Each number is 50 + 10 x the weight over its row's rms, rounded and kept within 0 to 99. Layers, rows and columns count from 0. The size before them is the row's rms in percent of the matrix's.

# q: layer 5 attention query, 128x128, rms 0.129, rows 0-63, columns 0-31
# k: layer 5 attention key, 128x128, rms 0.139, rows 0-63, columns 0-31
# v: layer 5 attention value, 128x128, rms 0.173, rows 0-35, columns 0-31
# o: layer 5 attention output (transposed), 128x128, rms 0.163, rows 0-35, columns 0-31
q0 047:43 54 54 51 47 66 39 54 56 45 48 45 52 47 41 62 51 65 45 62 64 61 60 43 61 38 47 47 66 57 61 64
k0 116:59 71 50 45 61 54 51 51 38 55 49 41 63 54 53 40 52 49 41 50 52 37 43 44 60 59 48 43 57 52 57 58
q1 064:48 57 49 56 39 65 65 52 50 61 42 38 62 30 49 43 60 44 55 73 77 46 36 52 62 64 46 55 59 64 48 49
k1 070:71 59 53 50 64 51 41 30 24 44 42 54 62 45 55 47 52 42 41 45 61 46 67 65 44 52 34 51 53 60 57 38
q2 067:36 53 61 37 39 48 55 42 54 40 26 44 80 56 51 55 43 51 42 63 44 53 43 69 59 56 33 36 52 35 63 40
k2 081:55 64 50 49 59 45 71 51 49 57 54 35 48 44 47 59 70 48 41 55 53 44 37 36 36 61 43 71 56 50 54 55
q3 079:44 48 45 55 48 55 39 33 56 38 56 47 40 56 51 45 46 52 56 30 64 55 60 48 42 32 60 46 64 50 49 57
k3 083:55 36 41 61 42 41 55 41 33 35 51 56 48 51 43 60 63 59 48 48 43 57 60 35 51 47 59 57 34 43 42 55
q4 073:53 49 48 53 60 58 45 56 36 45 45 44 60 43 53 38 70 41 42 50 40 53 42 38 51 43 48 51 51 42 78 48
k4 074:61 40 77 46 57 53 54 71 39 46 46 53 56 36 61 58 51 53 50 51 46 44 58 56 65 53 43 54 51 64 46 46
q5 085:58 81 64 42 69 45 51 47 43 48 45 48 48 69 60 39 54 51 47 37 52 58 46 67 45 58 44 45 34 34 54 53
k5 087:59 52 40 42 44 50 54 32 54 47 62 36 69 41 43 41 65 42 39 41 62 48 46 32 45 47 39 46 53 43 51 56
q6 078:58 51 31 41 45 60 64 48 62 55 54 45 66 43 62 43 48 49 43 44 70 53 48 61 70 44 49 38 75 33 55 48
k6 090:60 61 38 48 37 50 22 38 32 61 53 57 52 55 55 50 55 44 48 56 49 28 45 65 71 59 44 57 52 44 49 57
q7 092:25 54 67 28 56 42 42 63 50 54 54 39 39 47 41 51 47 48 43 40 39 47 50 70 28 67 47 52 48 36 47 54
k7 085:49 48 54 43 72 63 49 55 40 62 52 40 56 33 39 23 65 45 55 70 52 36 32 27 36 50 41 65 54 58 44 60
q8 089:61 54 40 51 66 47 50 42 29 52 69 41 35 64 49 44 52 47 39 67 43 55 45 41 44 43 39 64 44 48 44 62
k8 089:54 56 37 65 64 62 68 49 54 37 54 57 51 54 65 37 37 55 36 47 44 63 51 57 39 47 56 47 57 51 61 50
q9 095:74 47 48 41 37 53 61 84 59 48 48 56 45 49 42 43 55 63 38 68 62 65 62 57 34 35 49 66 51 49 48 62
k9 098:46 36 38 56 54 47 65 50 52 45 49 48 51 48 34 51 43 65 48 54 72 47 68 51 40 51 55 61 56 40 33 37
q10 123:68 52 43 53 56 54 47 50 48 68 29 43 59 46 55 41 55 49 51 69 39 33 66 50 52 68 44 54 48 52 45 57
k10 074:48 32 58 57 37 48 45 38 65 47 54 54 27 56 44 55 46 63 50 52 44 54 38 50 40 45 51 59 41 59 53 50
q11 090:62 38 48 55 46 39 66 55 36 65 36 55 38 63 40 40 39 39 48 43 66 37 41 62 46 78 50 69 42 52 49 46
k11 087:60 44 45 53 48 30 61 69 56 52 45 62 42 49 49 45 51 61 51 32 43 63 47 45 45 32 47 49 30 54 40 41
q12 103:50 57 65 52 38 55 42 53 37 45 57 39 64 62 51 28 50 47 47 59 50 65 21 48 62 45 30 62 54 36 44 38
k12 095:45 45 38 49 51 53 43 49 43 45 39 56 46 42 52 73 33 57 57 43 56 57 53 70 54 65 56 28 47 48 49 50
q13 088:63 44 51 63 63 44 60 41 56 52 54 48 41 50 32 63 54 56 38 37 52 44 49 46 51 65 46 70 52 43 49 45
k13 093:43 56 55 50 36 48 56 43 63 31 59 54 39 44 64 46 61 42 60 53 41 53 54 46 45 46 50 50 49 31 53 54
q14 091:46 71 41 64 42 41 47 27 48 57 50 46 43 57 51 43 46 48 70 35 33 69 59 62 46 46 45 36 50 36 69 39
k14 091:61 68 46 57 63 62 46 45 59 56 37 44 45 41 42 51 58 48 47 42 56 48 58 28 50 46 41 39 43 55 33 50
q15 084:40 52 52 51 55 43 41 37 56 48 43 61 55 39 38 59 49 50 47 43 56 42 58 26 33 41 52 33 58 62 52 49
k15 085:69 33 62 51 49 62 38 41 60 61 47 52 34 47 40 39 39 48 55 62 57 55 42 57 63 40 57 66 54 65 65 66
q16 149:36 40 39 59 45 33 38 33 60 32 53 55 48 47 48 62 44 53 57 29 60 55 58 42 44 40 63 36 47 57 40 49
k16 077:42 36 48 52 44 48 45 46 60 38 54 54 55 48 40 63 37 60 52 45 51 63 63 50 45 46 52 47 56 44 40 50
q17 077:47 49 55 61 56 60 61 59 29 69 44 40 56 51 46 44 61 39 36 62 49 35 42 58 40 54 46 55 50 42 44 51
k17 090:61 63 65 45 52 48 49 37 37 59 45 45 52 44 50 37 40 48 50 63 47 44 58 56 63 59 52 44 50 52 51 54
q18 073:31 52 36 54 54 43 38 39 57 51 75 52 53 47 40 56 41 49 44 35 70 62 52 48 35 52 57 34 43 33 46 39
k18 083:51 45 48 56 36 45 49 55 45 56 44 60 29 38 38 38 40 58 43 37 61 51 55 56 48 39 60 58 29 44 36 47
q19 067:46 50 46 51 60 59 32 62 33 43 26 51 43 54 60 52 42 49 49 55 54 29 55 51 55 47 49 59 37 53 42 46
k19 078:65 46 44 36 57 52 68 48 33 64 46 64 32 64 52 43 37 46 46 57 50 62 42 56 67 48 47 56 42 37 52 45
q20 087:62 61 47 53 66 59 40 55 65 63 69 53 41 48 54 48 51 83 36 37 46 60 40 67 47 59 58 51 53 47 47 66
k20 079:57 74 67 49 50 61 43 53 46 40 50 51 60 60 45 47 56 39 45 37 59 28 37 42 54 61 41 46 34 57 40 53
q21 083:59 45 41 40 40 43 45 48 53 61 37 43 57 62 50 40 48 39 53 59 52 48 46 46 32 51 52 45 50 63 43 62
k21 080:54 31 57 49 36 62 69 54 42 49 43 51 69 67 60 59 33 49 65 57 42 53 64 61 45 38 54 57 44 44 38 53
q22 082:44 47 43 55 43 58 59 65 60 66 52 43 44 34 71 44 42 53 53 74 55 40 55 34 48 62 35 49 60 61 46 72
k22 070:52 60 50 54 64 42 49 49 50 54 48 56 53 34 36 57 63 63 41 49 55 67 48 59 54 43 52 54 43 25 44 56
q23 092:39 56 39 46 50 67 37 32 41 48 49 38 50 45 29 43 52 58 59 60 45 44 49 51 50 53 52 47 56 43 55 39
k23 088:37 52 60 58 47 54 52 54 46 49 54 56 46 64 39 42 45 47 45 61 55 63 61 81 61 43 39 42 37 51 54 48
q24 089:43 49 62 75 42 56 62 51 38 60 58 45 38 58 55 49 55 50 56 44 36 54 45 50 56 65 56 53 57 66 59 63
k24 084:44 52 44 42 54 47 56 65 57 60 49 56 74 58 48 32 65 46 53 47 54 47 68 45 59 46 51 59 36 38 50 36
q25 089:56 44 41 44 55 40 28 56 55 41 39 60 43 71 40 38 55 66 51 51 50 57 54 59 56 54 39 41 50 55 54 51
k25 076:47 67 76 44 55 55 44 41 71 31 52 61 58 59 46 63 57 63 35 51 62 37 37 60 60 34 49 50 37 53 46 58
q26 077:44 55 46 28 68 65 53 29 46 65 45 25 40 34 53 28 49 37 48 66 35 48 39 45 57 58 44 45 48 37 36 49
k26 155:41 30 44 55 43 40 45 43 55 44 60 63 46 51 42 59 49 55 57 46 47 60 70 45 37 33 54 57 48 44 42 37
q27 090:48 51 34 69 58 41 42 53 58 55 60 67 68 48 33 43 32 46 58 53 60 45 62 46 48 47 40 65 53 45 32 38
k27 078:49 50 49 46 46 66 52 47 48 62 51 39 49 64 56 38 80 62 51 61 59 47 40 60 41 50 59 43 40 52 43 47
q28 085:60 67 61 43 35 47 54 54 35 47 61 72 77 52 55 51 56 56 56 42 50 42 40 61 30 55 63 44 51 44 56 53
k28 099:47 40 47 56 39 44 47 67 52 47 44 54 39 47 57 67 51 50 48 44 65 52 55 44 50 36 57 43 41 49 58 42
q29 097:46 39 43 41 52 50 31 32 43 36 35 36 47 52 42 49 54 63 52 42 52 52 49 50 39 56 65 49 57 42 32 43
k29 079:51 53 58 49 60 51 44 40 42 52 38 64 46 64 46 47 56 49 36 51 49 30 59 40 55 58 41 57 24 46 45 35
q30 098:42 54 44 38 51 48 34 65 38 53 45 59 48 55 43 55 43 66 33 46 59 60 40 43 47 54 46 53 55 58 36 63
k30 083:48 57 55 48 55 49 51 41 66 48 48 35 35 52 29 49 55 59 62 36 29 42 71 48 60 56 64 46 40 56 35 56
q31 093:63 56 37 50 56 51 67 43 38 57 55 55 37 47 32 55 53 65 60 52 55 50 53 34 45 55 59 48 45 49 52 56
k31 080:45 48 53 44 37 44 49 39 52 61 36 57 54 36 46 57 52 48 44 49 35 44 37 63 44 63 50 42 42 40 64 58
v0 111:48 57 37 37 48 50 47 52 67 55 28 46 39 43 43 57 61 64 76 50 43 74 30 47 42 29 62 55 54 46 49 58
o0 116:57 72 40 63 39 42 43 47 63 70 65 59 51 52 44 60 58 54 56 56 47 42 51 51 56 50 40 40 50 60 54 32
v1 094:33 46 55 39 42 61 46 57 27 54 50 57 44 33 52 55 56 31 42 52 68 39 43 36 32 45 54 37 55 66 38 50
o1 093:43 41 60 50 55 53 70 61 52 61 33 43 50 52 34 44 39 62 56 44 44 46 43 39 53 48 69 48 70 59 49 60
v2 105:34 51 59 47 35 48 45 68 54 53 61 48 51 53 50 65 40 49 46 43 49 43 35 67 48 38 67 57 59 76 41 35
o2 103:39 48 42 60 47 27 52 61 44 46 41 46 57 40 47 65 45 46 48 67 60 38 53 44 69 58 64 44 38 44 51 44
v3 109:65 34 36 60 43 46 63 56 50 49 52 40 49 64 44 51 70 51 49 42 52 63 42 41 50 50 61 56 50 57 74 55
o3 110:58 48 46 76 36 34 54 46 51 55 63 39 54 49 68 39 48 46 65 44 29 35 49 59 54 42 54 53 47 65 49 60
v4 105:48 46 75 38 44 52 76 45 38 47 44 42 53 56 63 46 41 31 60 57 35 44 70 61 48 45 57 42 49 28 60 66
o4 108:66 43 47 52 55 64 54 56 57 57 42 43 51 57 35 46 45 42 67 46 43 66 56 47 40 66 62 55 50 44 52 66
v5 117:68 49 57 28 44 62 44 35 45 49 54 56 38 39 32 58 60 53 54 51 50 59 55 54 57 59 54 44 44 44 60 34
o5 124:64 65 66 53 56 41 49 57 57 54 66 60 44 47 45 55 57 58 35 52 61 52 43 43 59 38 26 48 68 61 64 55
v6 110:58 50 48 56 55 54 43 34 47 66 34 46 66 43 43 46 45 46 61 50 63 54 42 45 49 58 41 36 35 42 51 43
o6 114:63 39 48 39 63 49 54 53 54 47 54 28 26 40 35 50 46 42 41 54 39 59 50 32 45 65 45 56 65 55 50 58
v7 103:64 43 40 50 36 52 46 44 42 57 67 60 68 46 62 59 40 58 63 54 45 56 56 75 61 49 43 57 56 51 52 39
o7 109:52 63 55 61 64 46 60 58 61 49 78 77 40 44 62 47 61 44 35 50 31 61 58 52 44 42 50 44 44 31 49 63
v8 120:47 46 42 49 47 41 56 55 56 45 33 62 62 31 46 59 56 46 44 58 67 41 37 50 72 47 51 31 27 48 53 36
o8 129:59 31 52 44 51 49 55 64 53 37 32 33 53 47 40 36 57 38 47 49 20 36 58 55 46 34 36 65 60 53 68 45
v9 108:71 55 63 44 42 62 56 55 57 39 48 55 53 37 57 38 63 55 48 41 32 55 48 45 38 31 54 41 42 52 47 54
o9 116:68 58 31 37 41 53 55 59 57 37 45 69 66 61 45 46 49 42 49 36 58 55 54 49 46 60 73 57 43 55 40 60
v10 119:43 47 42 46 43 57 42 63 36 61 40 53 49 50 58 46 56 58 50 52 54 54 42 60 66 61 60 43 70 37 77 48
o10 122:41 42 48 63 42 43 60 45 63 64 56 47 49 45 31 57 47 56 53 52 52 54 53 53 41 64 55 55 55 51 45 57
v11 112:34 45 38 43 51 42 54 38 53 36 55 51 53 52 46 49 47 46 47 59 38 44 37 56 28 48 51 61 72 49 51 67
o11 109:43 41 58 45 57 54 44 40 50 51 53 58 62 39 43 63 56 63 55 71 61 43 44 42 35 60 39 39 60 51 42 48
v12 109:70 42 48 41 36 34 59 54 48 64 43 52 51 41 60 60 50 57 56 46 43 61 66 45 56 44 54 52 31 45 58 67
o12 116:69 56 60 71 36 40 53 47 62 47 30 58 65 50 64 65 54 50 62 57 23 62 42 57 45 45 39 52 47 57 58 46
v13 103:61 42 50 52 55 47 62 32 50 77 51 42 29 57 43 48 54 73 51 45 61 55 54 55 59 57 67 72 66 58 62 52
o13 113:50 46 84 60 42 51 46 37 42 48 99 40 34 39 55 45 51 46 49 47 58 50 40 58 53 43 52 53 68 58 42 63
v14 119:51 44 61 56 51 40 58 67 36 52 40 39 39 21 50 58 33 33 44 47 51 67 46 30 48 39 47 45 45 50 40 61
o14 124:46 66 57 68 39 09 49 35 50 52 12 47 60 33 58 55 52 46 61 53 64 59 54 39 61 59 58 53 50 48 51 62
v15 114:37 50 58 62 60 42 37 52 63 63 41 27 38 63 52 48 74 53 45 49 74 55 49 49 51 51 52 48 58 51 65 63
o15 119:41 49 46 55 49 43 42 33 39 68 66 26 44 38 58 47 59 52 68 56 33 35 60 50 60 50 41 42 44 48 46 46
v16 130:40 53 44 44 50 53 70 49 68 31 30 46 54 53 57 48 48 43 27 52 52 35 59 36 46 39 52 57 50 51 40 39
o16 134:56 55 31 36 52 66 54 36 57 31 37 37 50 47 53 51 48 48 49 34 57 32 40 67 60 47 54 57 56 31 52 50
v17 118:46 43 44 57 42 55 53 54 60 42 47 47 36 65 70 40 48 47 68 58 46 53 28 54 48 56 42 68 46 36 65 66
o17 118:68 38 48 46 46 71 53 60 62 60 33 50 43 51 53 34 51 55 43 63 31 50 45 54 46 41 39 48 50 57 49 51
v18 100:52 49 52 65 43 43 50 55 59 40 55 56 51 47 83 60 41 57 59 33 46 40 48 34 58 36 48 50 46 37 54 38
o18 102:55 37 47 67 55 30 44 57 67 50 33 55 41 62 61 48 51 63 47 45 44 59 46 62 54 54 40 57 53 61 50 51
v19 118:54 57 46 61 49 38 42 53 51 36 50 59 43 46 51 40 45 37 35 55 40 41 45 45 51 58 57 33 56 59 32 55
o19 122:34 42 51 53 45 37 43 47 44 66 26 58 40 43 38 46 40 51 52 59 47 35 37 50 58 54 56 48 63 59 45 34
v20 088:50 52 68 58 47 45 52 41 48 45 53 58 48 65 65 60 44 55 36 59 47 42 25 65 60 47 62 48 60 60 37 43
o20 089:37 37 53 53 48 40 49 54 47 29 51 54 59 50 64 56 50 54 47 46 69 39 40 46 60 44 44 44 30 67 62 54
v21 114:46 56 37 44 56 53 66 57 52 45 42 36 56 43 39 41 48 68 45 47 47 56 60 45 48 39 50 58 49 55 44 54
o21 121:43 62 48 52 45 60 45 29 52 34 62 23 48 43 61 42 56 50 39 58 23 68 44 49 36 48 52 47 57 45 48 51
v22 098:66 34 46 41 34 56 41 38 47 56 50 49 44 52 43 43 47 66 69 37 69 50 61 46 44 60 46 53 36 61 46 54
o22 108:37 57 45 46 34 49 47 38 41 46 50 53 49 39 68 46 40 62 47 48 57 40 59 47 62 64 51 44 54 50 43 49
v23 109:55 39 43 50 65 49 49 41 62 43 39 28 60 57 27 40 46 45 38 62 49 50 42 61 53 56 54 51 73 48 52 55
o23 107:43 68 34 49 39 68 45 64 40 51 52 51 59 54 55 53 64 52 49 66 64 25 39 46 44 43 60 49 45 46 53 37
v24 118:58 45 33 57 56 41 53 46 52 51 52 64 41 48 37 47 54 32 38 52 63 41 54 36 48 56 60 47 66 50 59 38
o24 116:50 47 48 62 54 30 67 63 49 41 88 50 53 59 48 46 32 60 46 59 57 46 46 41 48 54 51 53 55 46 54 56
v25 102:47 59 56 50 48 38 50 63 49 61 46 53 42 54 43 51 63 65 37 61 41 50 60 53 44 49 65 50 75 42 44 46
o25 105:35 30 39 49 52 31 46 49 56 59 48 48 60 56 50 54 46 51 30 56 58 64 42 41 48 48 47 54 44 57 39 25
v26 106:62 60 51 55 34 50 31 39 48 50 60 62 50 54 43 47 44 42 54 52 47 60 59 50 51 65 53 71 34 56 47 50
o26 113:45 54 47 64 33 19 57 50 56 41 65 66 38 54 51 37 62 43 40 40 64 54 52 52 56 61 51 44 38 62 55 47
v27 108:47 41 47 54 56 53 46 39 51 44 57 41 33 43 64 60 54 32 58 56 47 55 58 63 39 45 67 42 47 52 59 48
o27 113:64 66 52 67 48 57 46 46 42 49 54 49 47 45 56 52 46 51 73 41 37 42 58 69 51 52 68 41 59 45 53 53
v28 110:43 62 54 68 28 37 62 47 43 46 59 49 47 29 45 60 45 60 55 48 29 41 42 44 35 48 59 59 56 64 56 38
o28 112:39 58 45 75 55 25 60 43 63 72 41 59 54 40 47 68 51 55 42 51 33 56 39 45 38 52 51 47 53 49 46 57
v29 125:46 34 56 44 68 55 53 49 61 36 41 27 55 73 53 49 41 47 74 46 44 49 55 44 35 45 43 47 47 62 48 63
o29 131:58 47 54 63 45 54 55 40 50 49 31 50 49 31 52 51 50 50 50 37 59 38 40 46 46 66 55 39 52 38 42 43
v30 109:40 39 61 51 59 45 62 41 67 38 49 40 46 58 61 46 52 56 48 62 43 40 37 50 64 38 45 38 66 43 70 49
o30 117:56 51 62 66 57 34 49 35 60 55 21 55 66 41 44 55 46 55 44 44 72 55 46 64 53 56 56 49 64 40 43 56
v31 107:45 59 53 39 41 43 51 54 34 56 47 59 25 33 51 68 54 53 43 57 64 50 52 53 53 52 60 35 41 58 37 32
o31 110:47 63 46 51 42 50 50 61 45 50 55 50 63 51 57 63 58 45 56 54 48 46 53 46 47 42 52 63 49 52 50 59
q32 081:50 47 61 36 30 46 43 61 70 53 68 50 36 54 53 48 35 38 60 53 64 52 51 54 36 51 64 54 44 42 31 41
k32 061:54 45 36 59 69 48 63 52 55 56 30 67 43 56 76 29 59 52 29 32 61 51 58 68 43 67 39 50 64 37 45 41
q33 066:54 40 57 45 47 60 64 59 73 72 70 52 51 55 68 34 52 52 42 55 62 39 53 38 44 62 40 60 37 48 34 56
k33 069:65 45 61 71 41 52 34 49 50 46 50 70 35 35 46 46 22 62 55 64 53 53 62 76 45 49 42 46 60 57 57 59
q34 080:27 40 69 55 47 59 58 55 66 60 58 49 45 48 53 22 50 46 37 31 58 57 52 41 53 51 45 64 38 45 24 53
k34 072:60 43 42 55 53 65 36 45 58 59 36 53 49 37 26 48 46 50 50 52 68 52 68 54 17 63 42 56 32 69 55 58
q35 086:62 54 47 69 62 38 63 36 69 30 44 53 71 51 39 69 53 43 51 45 48 53 55 55 51 37 40 48 40 45 69 49
k35 086:36 43 47 54 45 54 35 72 49 44 40 53 41 47 75 42 47 49 41 51 67 54 64 55 57 55 61 30 59 39 44 19
q36 098:47 53 49 50 53 40 53 58 65 53 74 62 16 50 46 55 38 41 41 42 75 55 47 51 61 48 53 59 36 43 57 45
k36 083:52 51 37 42 40 50 42 52 44 34 46 64 49 38 42 48 62 50 50 44 43 53 48 44 34 47 60 58 62 49 43 27
q37 101:31 40 53 41 43 48 41 60 57 55 45 38 44 42 46 35 38 66 54 46 54 55 59 52 65 61 67 38 47 40 23 48
k37 113:75 61 27 68 47 45 50 65 66 44 53 45 54 56 51 64 68 71 52 50 44 51 32 41 50 40 50 42 44 61 55 68
q38 099:23 47 37 42 52 43 54 42 55 43 46 59 55 34 44 28 48 39 58 59 58 54 45 57 52 61 43 45 66 23 47 52
k38 100:64 57 62 51 63 39 52 42 43 42 47 57 45 64 45 51 41 55 52 42 30 39 77 38 53 54 51 52 51 31 62 52
q39 100:29 58 35 64 39 45 60 70 54 49 57 60 28 45 37 45 59 41 50 44 61 43 39 67 45 58 60 54 47 58 54 47
k39 078:41 41 48 43 53 40 33 51 49 70 54 46 68 48 54 42 30 49 48 53 50 53 58 58 69 26 79 61 51 34 46 52
q40 081:49 58 57 56 52 62 38 70 46 62 48 55 60 62 71 47 43 49 47 33 40 46 54 50 53 53 50 43 35 51 42 56
k40 102:68 73 43 40 50 36 36 36 57 50 50 56 54 55 51 48 52 49 37 63 41 34 42 43 42 60 48 54 41 49 50 61
q41 087:52 33 44 53 62 56 57 42 51 50 63 55 75 48 48 30 49 41 41 42 36 60 55 60 46 53 49 49 47 55 58 53
k41 109:26 33 57 61 55 61 57 37 42 52 45 54 45 41 57 48 42 49 59 48 50 53 46 61 45 53 58 27 62 50 68 37
q42 100:66 45 46 70 42 55 60 58 60 50 42 46 63 58 43 47 67 50 35 63 49 45 59 32 60 57 47 68 49 57 57 45
k42 093:53 58 41 47 38 65 20 44 59 48 36 48 34 42 50 41 46 33 44 43 53 52 44 37 53 57 48 64 64 51 54 42
q43 091:41 51 36 38 39 60 55 57 27 50 51 39 47 54 62 47 44 60 62 52 31 59 35 34 55 46 38 40 67 52 58 43
k43 095:26 49 52 49 46 67 53 49 48 44 55 54 33 51 43 60 37 40 58 50 34 47 60 46 51 31 44 53 49 44 49 62
q44 105:41 61 44 39 67 52 33 30 42 65 44 55 57 45 40 49 53 57 30 56 51 53 47 55 58 42 50 74 51 46 21 44
k44 099:39 35 24 62 50 48 53 53 50 47 33 50 63 50 62 48 60 42 52 44 48 38 43 33 38 49 47 49 39 71 42 42
q45 097:29 50 59 34 60 39 58 29 50 53 56 46 53 34 50 46 52 75 41 44 49 40 55 50 50 53 55 50 43 61 38 43
k45 090:62 50 32 44 52 47 46 52 42 61 45 39 60 42 50 62 51 43 29 49 29 53 70 38 32 56 63 45 40 63 51 52
q46 090:47 66 45 60 31 55 49 44 51 47 63 58 46 45 52 40 45 60 53 53 47 47 39 31 44 41 45 64 63 51 39 49
k46 091:50 49 52 54 47 43 52 35 43 46 42 56 68 57 53 41 54 64 36 68 48 50 39 47 62 34 40 67 43 56 32 27
q47 091:42 36 60 48 40 58 44 53 69 53 53 45 60 43 64 40 46 45 37 44 47 54 60 57 58 42 61 61 21 47 39 50
k47 094:33 43 37 47 45 53 52 55 32 54 57 33 56 59 48 51 57 39 62 62 48 46 39 53 63 33 55 57 42 61 54 54
q48 077:20 49 65 39 43 42 60 60 54 64 53 54 64 44 48 52 43 37 55 64 59 47 53 42 42 43 39 49 41 55 52 58
k48 086:50 46 58 45 38 36 47 53 38 48 40 55 47 49 53 49 54 51 45 43 68 57 49 73 49 54 40 34 48 19 60 56
q49 083:56 51 38 47 64 58 38 50 43 57 32 42 71 53 52 67 65 56 37 59 30 53 34 57 49 51 43 40 53 47 50 67
k49 069:49 51 50 50 35 31 45 61 78 59 57 57 45 52 52 78 43 52 50 51 55 32 54 55 56 32 36 51 47 59 58 76
q50 083:65 52 44 37 56 52 40 44 33 45 32 43 54 59 38 63 51 67 59 68 34 53 56 48 55 46 51 41 67 63 51 56
k50 081:71 42 39 54 59 30 58 50 69 37 54 50 50 40 52 60 52 61 65 39 48 34 48 45 50 47 54 58 38 69 67 62
q51 098:38 43 51 52 44 48 65 52 56 52 50 71 31 52 56 22 42 43 56 46 52 45 55 44 61 46 49 80 51 42 43 40
k51 084:55 44 41 55 55 68 35 33 50 57 50 60 51 43 48 43 31 51 51 55 54 64 58 33 42 55 40 51 45 41 59 36
q52 082:58 51 72 53 48 65 56 52 51 60 47 43 40 47 50 51 37 44 31 40 67 39 43 43 52 54 50 46 52 45 32 63
k52 093:58 49 45 65 46 30 45 57 60 46 58 54 65 55 39 60 72 53 49 48 50 45 49 57 65 58 33 47 36 87 63 68
q53 080:44 54 60 41 60 53 40 46 48 67 51 38 36 50 40 55 43 48 39 47 54 50 45 44 58 54 34 50 49 52 39 51
k53 096:49 48 52 54 25 27 68 52 47 51 43 37 54 52 53 59 43 50 45 39 55 48 39 48 47 54 48 48 37 42 60 42
q54 089:46 57 46 59 65 42 43 57 28 62 54 47 39 47 58 61 41 57 43 38 37 38 48 25 66 47 57 61 67 53 37 54
k54 095:43 48 35 61 58 58 55 59 63 52 49 54 55 57 30 48 51 43 60 61 53 66 44 58 61 39 38 46 50 65 71 67
q55 077:49 46 34 57 49 57 30 66 48 60 72 39 41 53 50 37 52 46 42 37 52 61 44 55 74 48 45 62 45 43 36 33
k55 095:69 62 47 60 57 43 57 67 44 46 47 41 48 47 62 51 65 51 54 47 38 38 46 43 52 48 47 48 42 63 52 51
q56 088:42 47 57 43 54 53 44 57 54 50 46 43 42 39 60 57 46 61 57 46 43 56 42 62 69 63 46 50 35 24 42 66
k56 090:48 70 46 52 62 62 55 41 34 63 63 60 41 35 50 44 43 58 59 53 58 52 60 52 42 41 43 57 46 27 39 34
q57 100:67 31 40 50 44 33 26 42 54 46 45 58 56 52 59 66 63 54 68 64 53 62 34 48 42 47 47 65 47 29 52 48
k57 098:20 52 46 55 55 54 43 67 45 51 56 55 52 34 54 53 54 42 54 47 59 42 47 41 36 53 42 62 54 34 49 47
q58 099:58 56 49 45 64 37 50 22 75 66 59 47 48 41 57 51 59 47 46 57 61 41 55 61 37 33 43 58 50 45 60 38
k58 093:60 45 52 66 55 47 44 45 39 49 49 62 44 49 54 42 57 45 38 50 46 48 54 43 49 59 42 45 55 51 51 41
q59 100:27 47 57 40 54 70 64 58 51 37 47 51 44 42 32 47 52 53 61 45 32 59 63 41 52 43 57 45 53 49 56 57
k59 098:47 61 42 48 50 56 52 40 36 63 42 61 39 57 48 72 57 47 50 46 38 47 44 38 61 45 66 53 40 59 56 60
q60 096:69 47 50 61 63 70 26 57 50 38 51 60 41 49 58 69 58 61 59 52 36 49 55 36 41 51 43 52 45 39 64 54
k60 088:44 47 50 53 35 54 49 30 74 54 40 66 47 54 30 63 42 36 58 58 52 64 66 56 46 47 49 34 45 48 63 43
q61 092:39 52 54 48 35 41 55 23 49 47 54 31 55 54 35 28 51 54 53 56 50 48 62 50 57 37 69 44 74 49 58 61
k61 094:51 47 56 63 27 65 38 55 45 44 49 50 66 53 33 66 52 55 51 49 54 51 45 52 49 38 38 38 53 52 50 63
q62 095:47 53 50 50 47 54 54 35 55 72 62 44 45 28 38 51 56 46 48 60 41 63 24 34 52 46 47 48 70 54 36 58
k62 094:36 41 48 43 50 56 52 44 35 61 52 51 45 55 54 53 39 59 45 53 62 62 64 51 66 47 56 37 60 41 45 48
q63 095:47 49 34 53 48 55 56 57 50 54 53 53 45 54 67 55 47 48 50 62 47 65 34 70 39 55 59 34 45 59 47 42
k63 102:64 40 49 56 51 39 56 70 42 45 46 47 57 80 70 56 58 62 44 45 48 55 56 63 70 49 43 52 44 59 34 41
v32 102:46 49 42 49 49 39 64 60 40 51 46 58 60 55 44 59 45 28 47 57 29 58 40 22 41 54 43 41 49 55 53 49
o32 103:40 45 66 45 41 63 67 47 38 52 48 58 45 62 32 40 43 46 57 56 45 60 50 41 50 39 49 51 47 37 55 73
v33 092:50 49 66 39 62 58 37 63 50 44 69 35 41 55 63 48 63 35 71 27 37 31 54 36 38 49 45 48 54 50 52 50
o33 096:38 41 65 64 32 56 46 72 53 49 42 39 32 66 66 68 35 61 55 38 51 47 54 32 55 56 44 44 61 44 61 52
v34 100:64 56 61 39 57 48 48 40 39 49 42 47 36 53 50 56 50 55 62 53 50 44 45 75 30 44 45 63 40 45 47 46
o34 106:27 66 46 61 56 65 52 60 36 42 52 50 38 29 38 56 57 45 57 54 51 39 47 42 47 44 78 55 44 38 60 59
v35 096:42 51 78 53 64 55 62 52 58 58 49 45 69 45 44 48 62 50 42 49 58 45 48 50 54 56 45 28 41 52 53 59
o35 097:61 38 56 63 43 50 57 50 53 54 45 42 56 47 63 56 54 52 68 54 37 65 55 44 57 54 52 52 67 55 59 53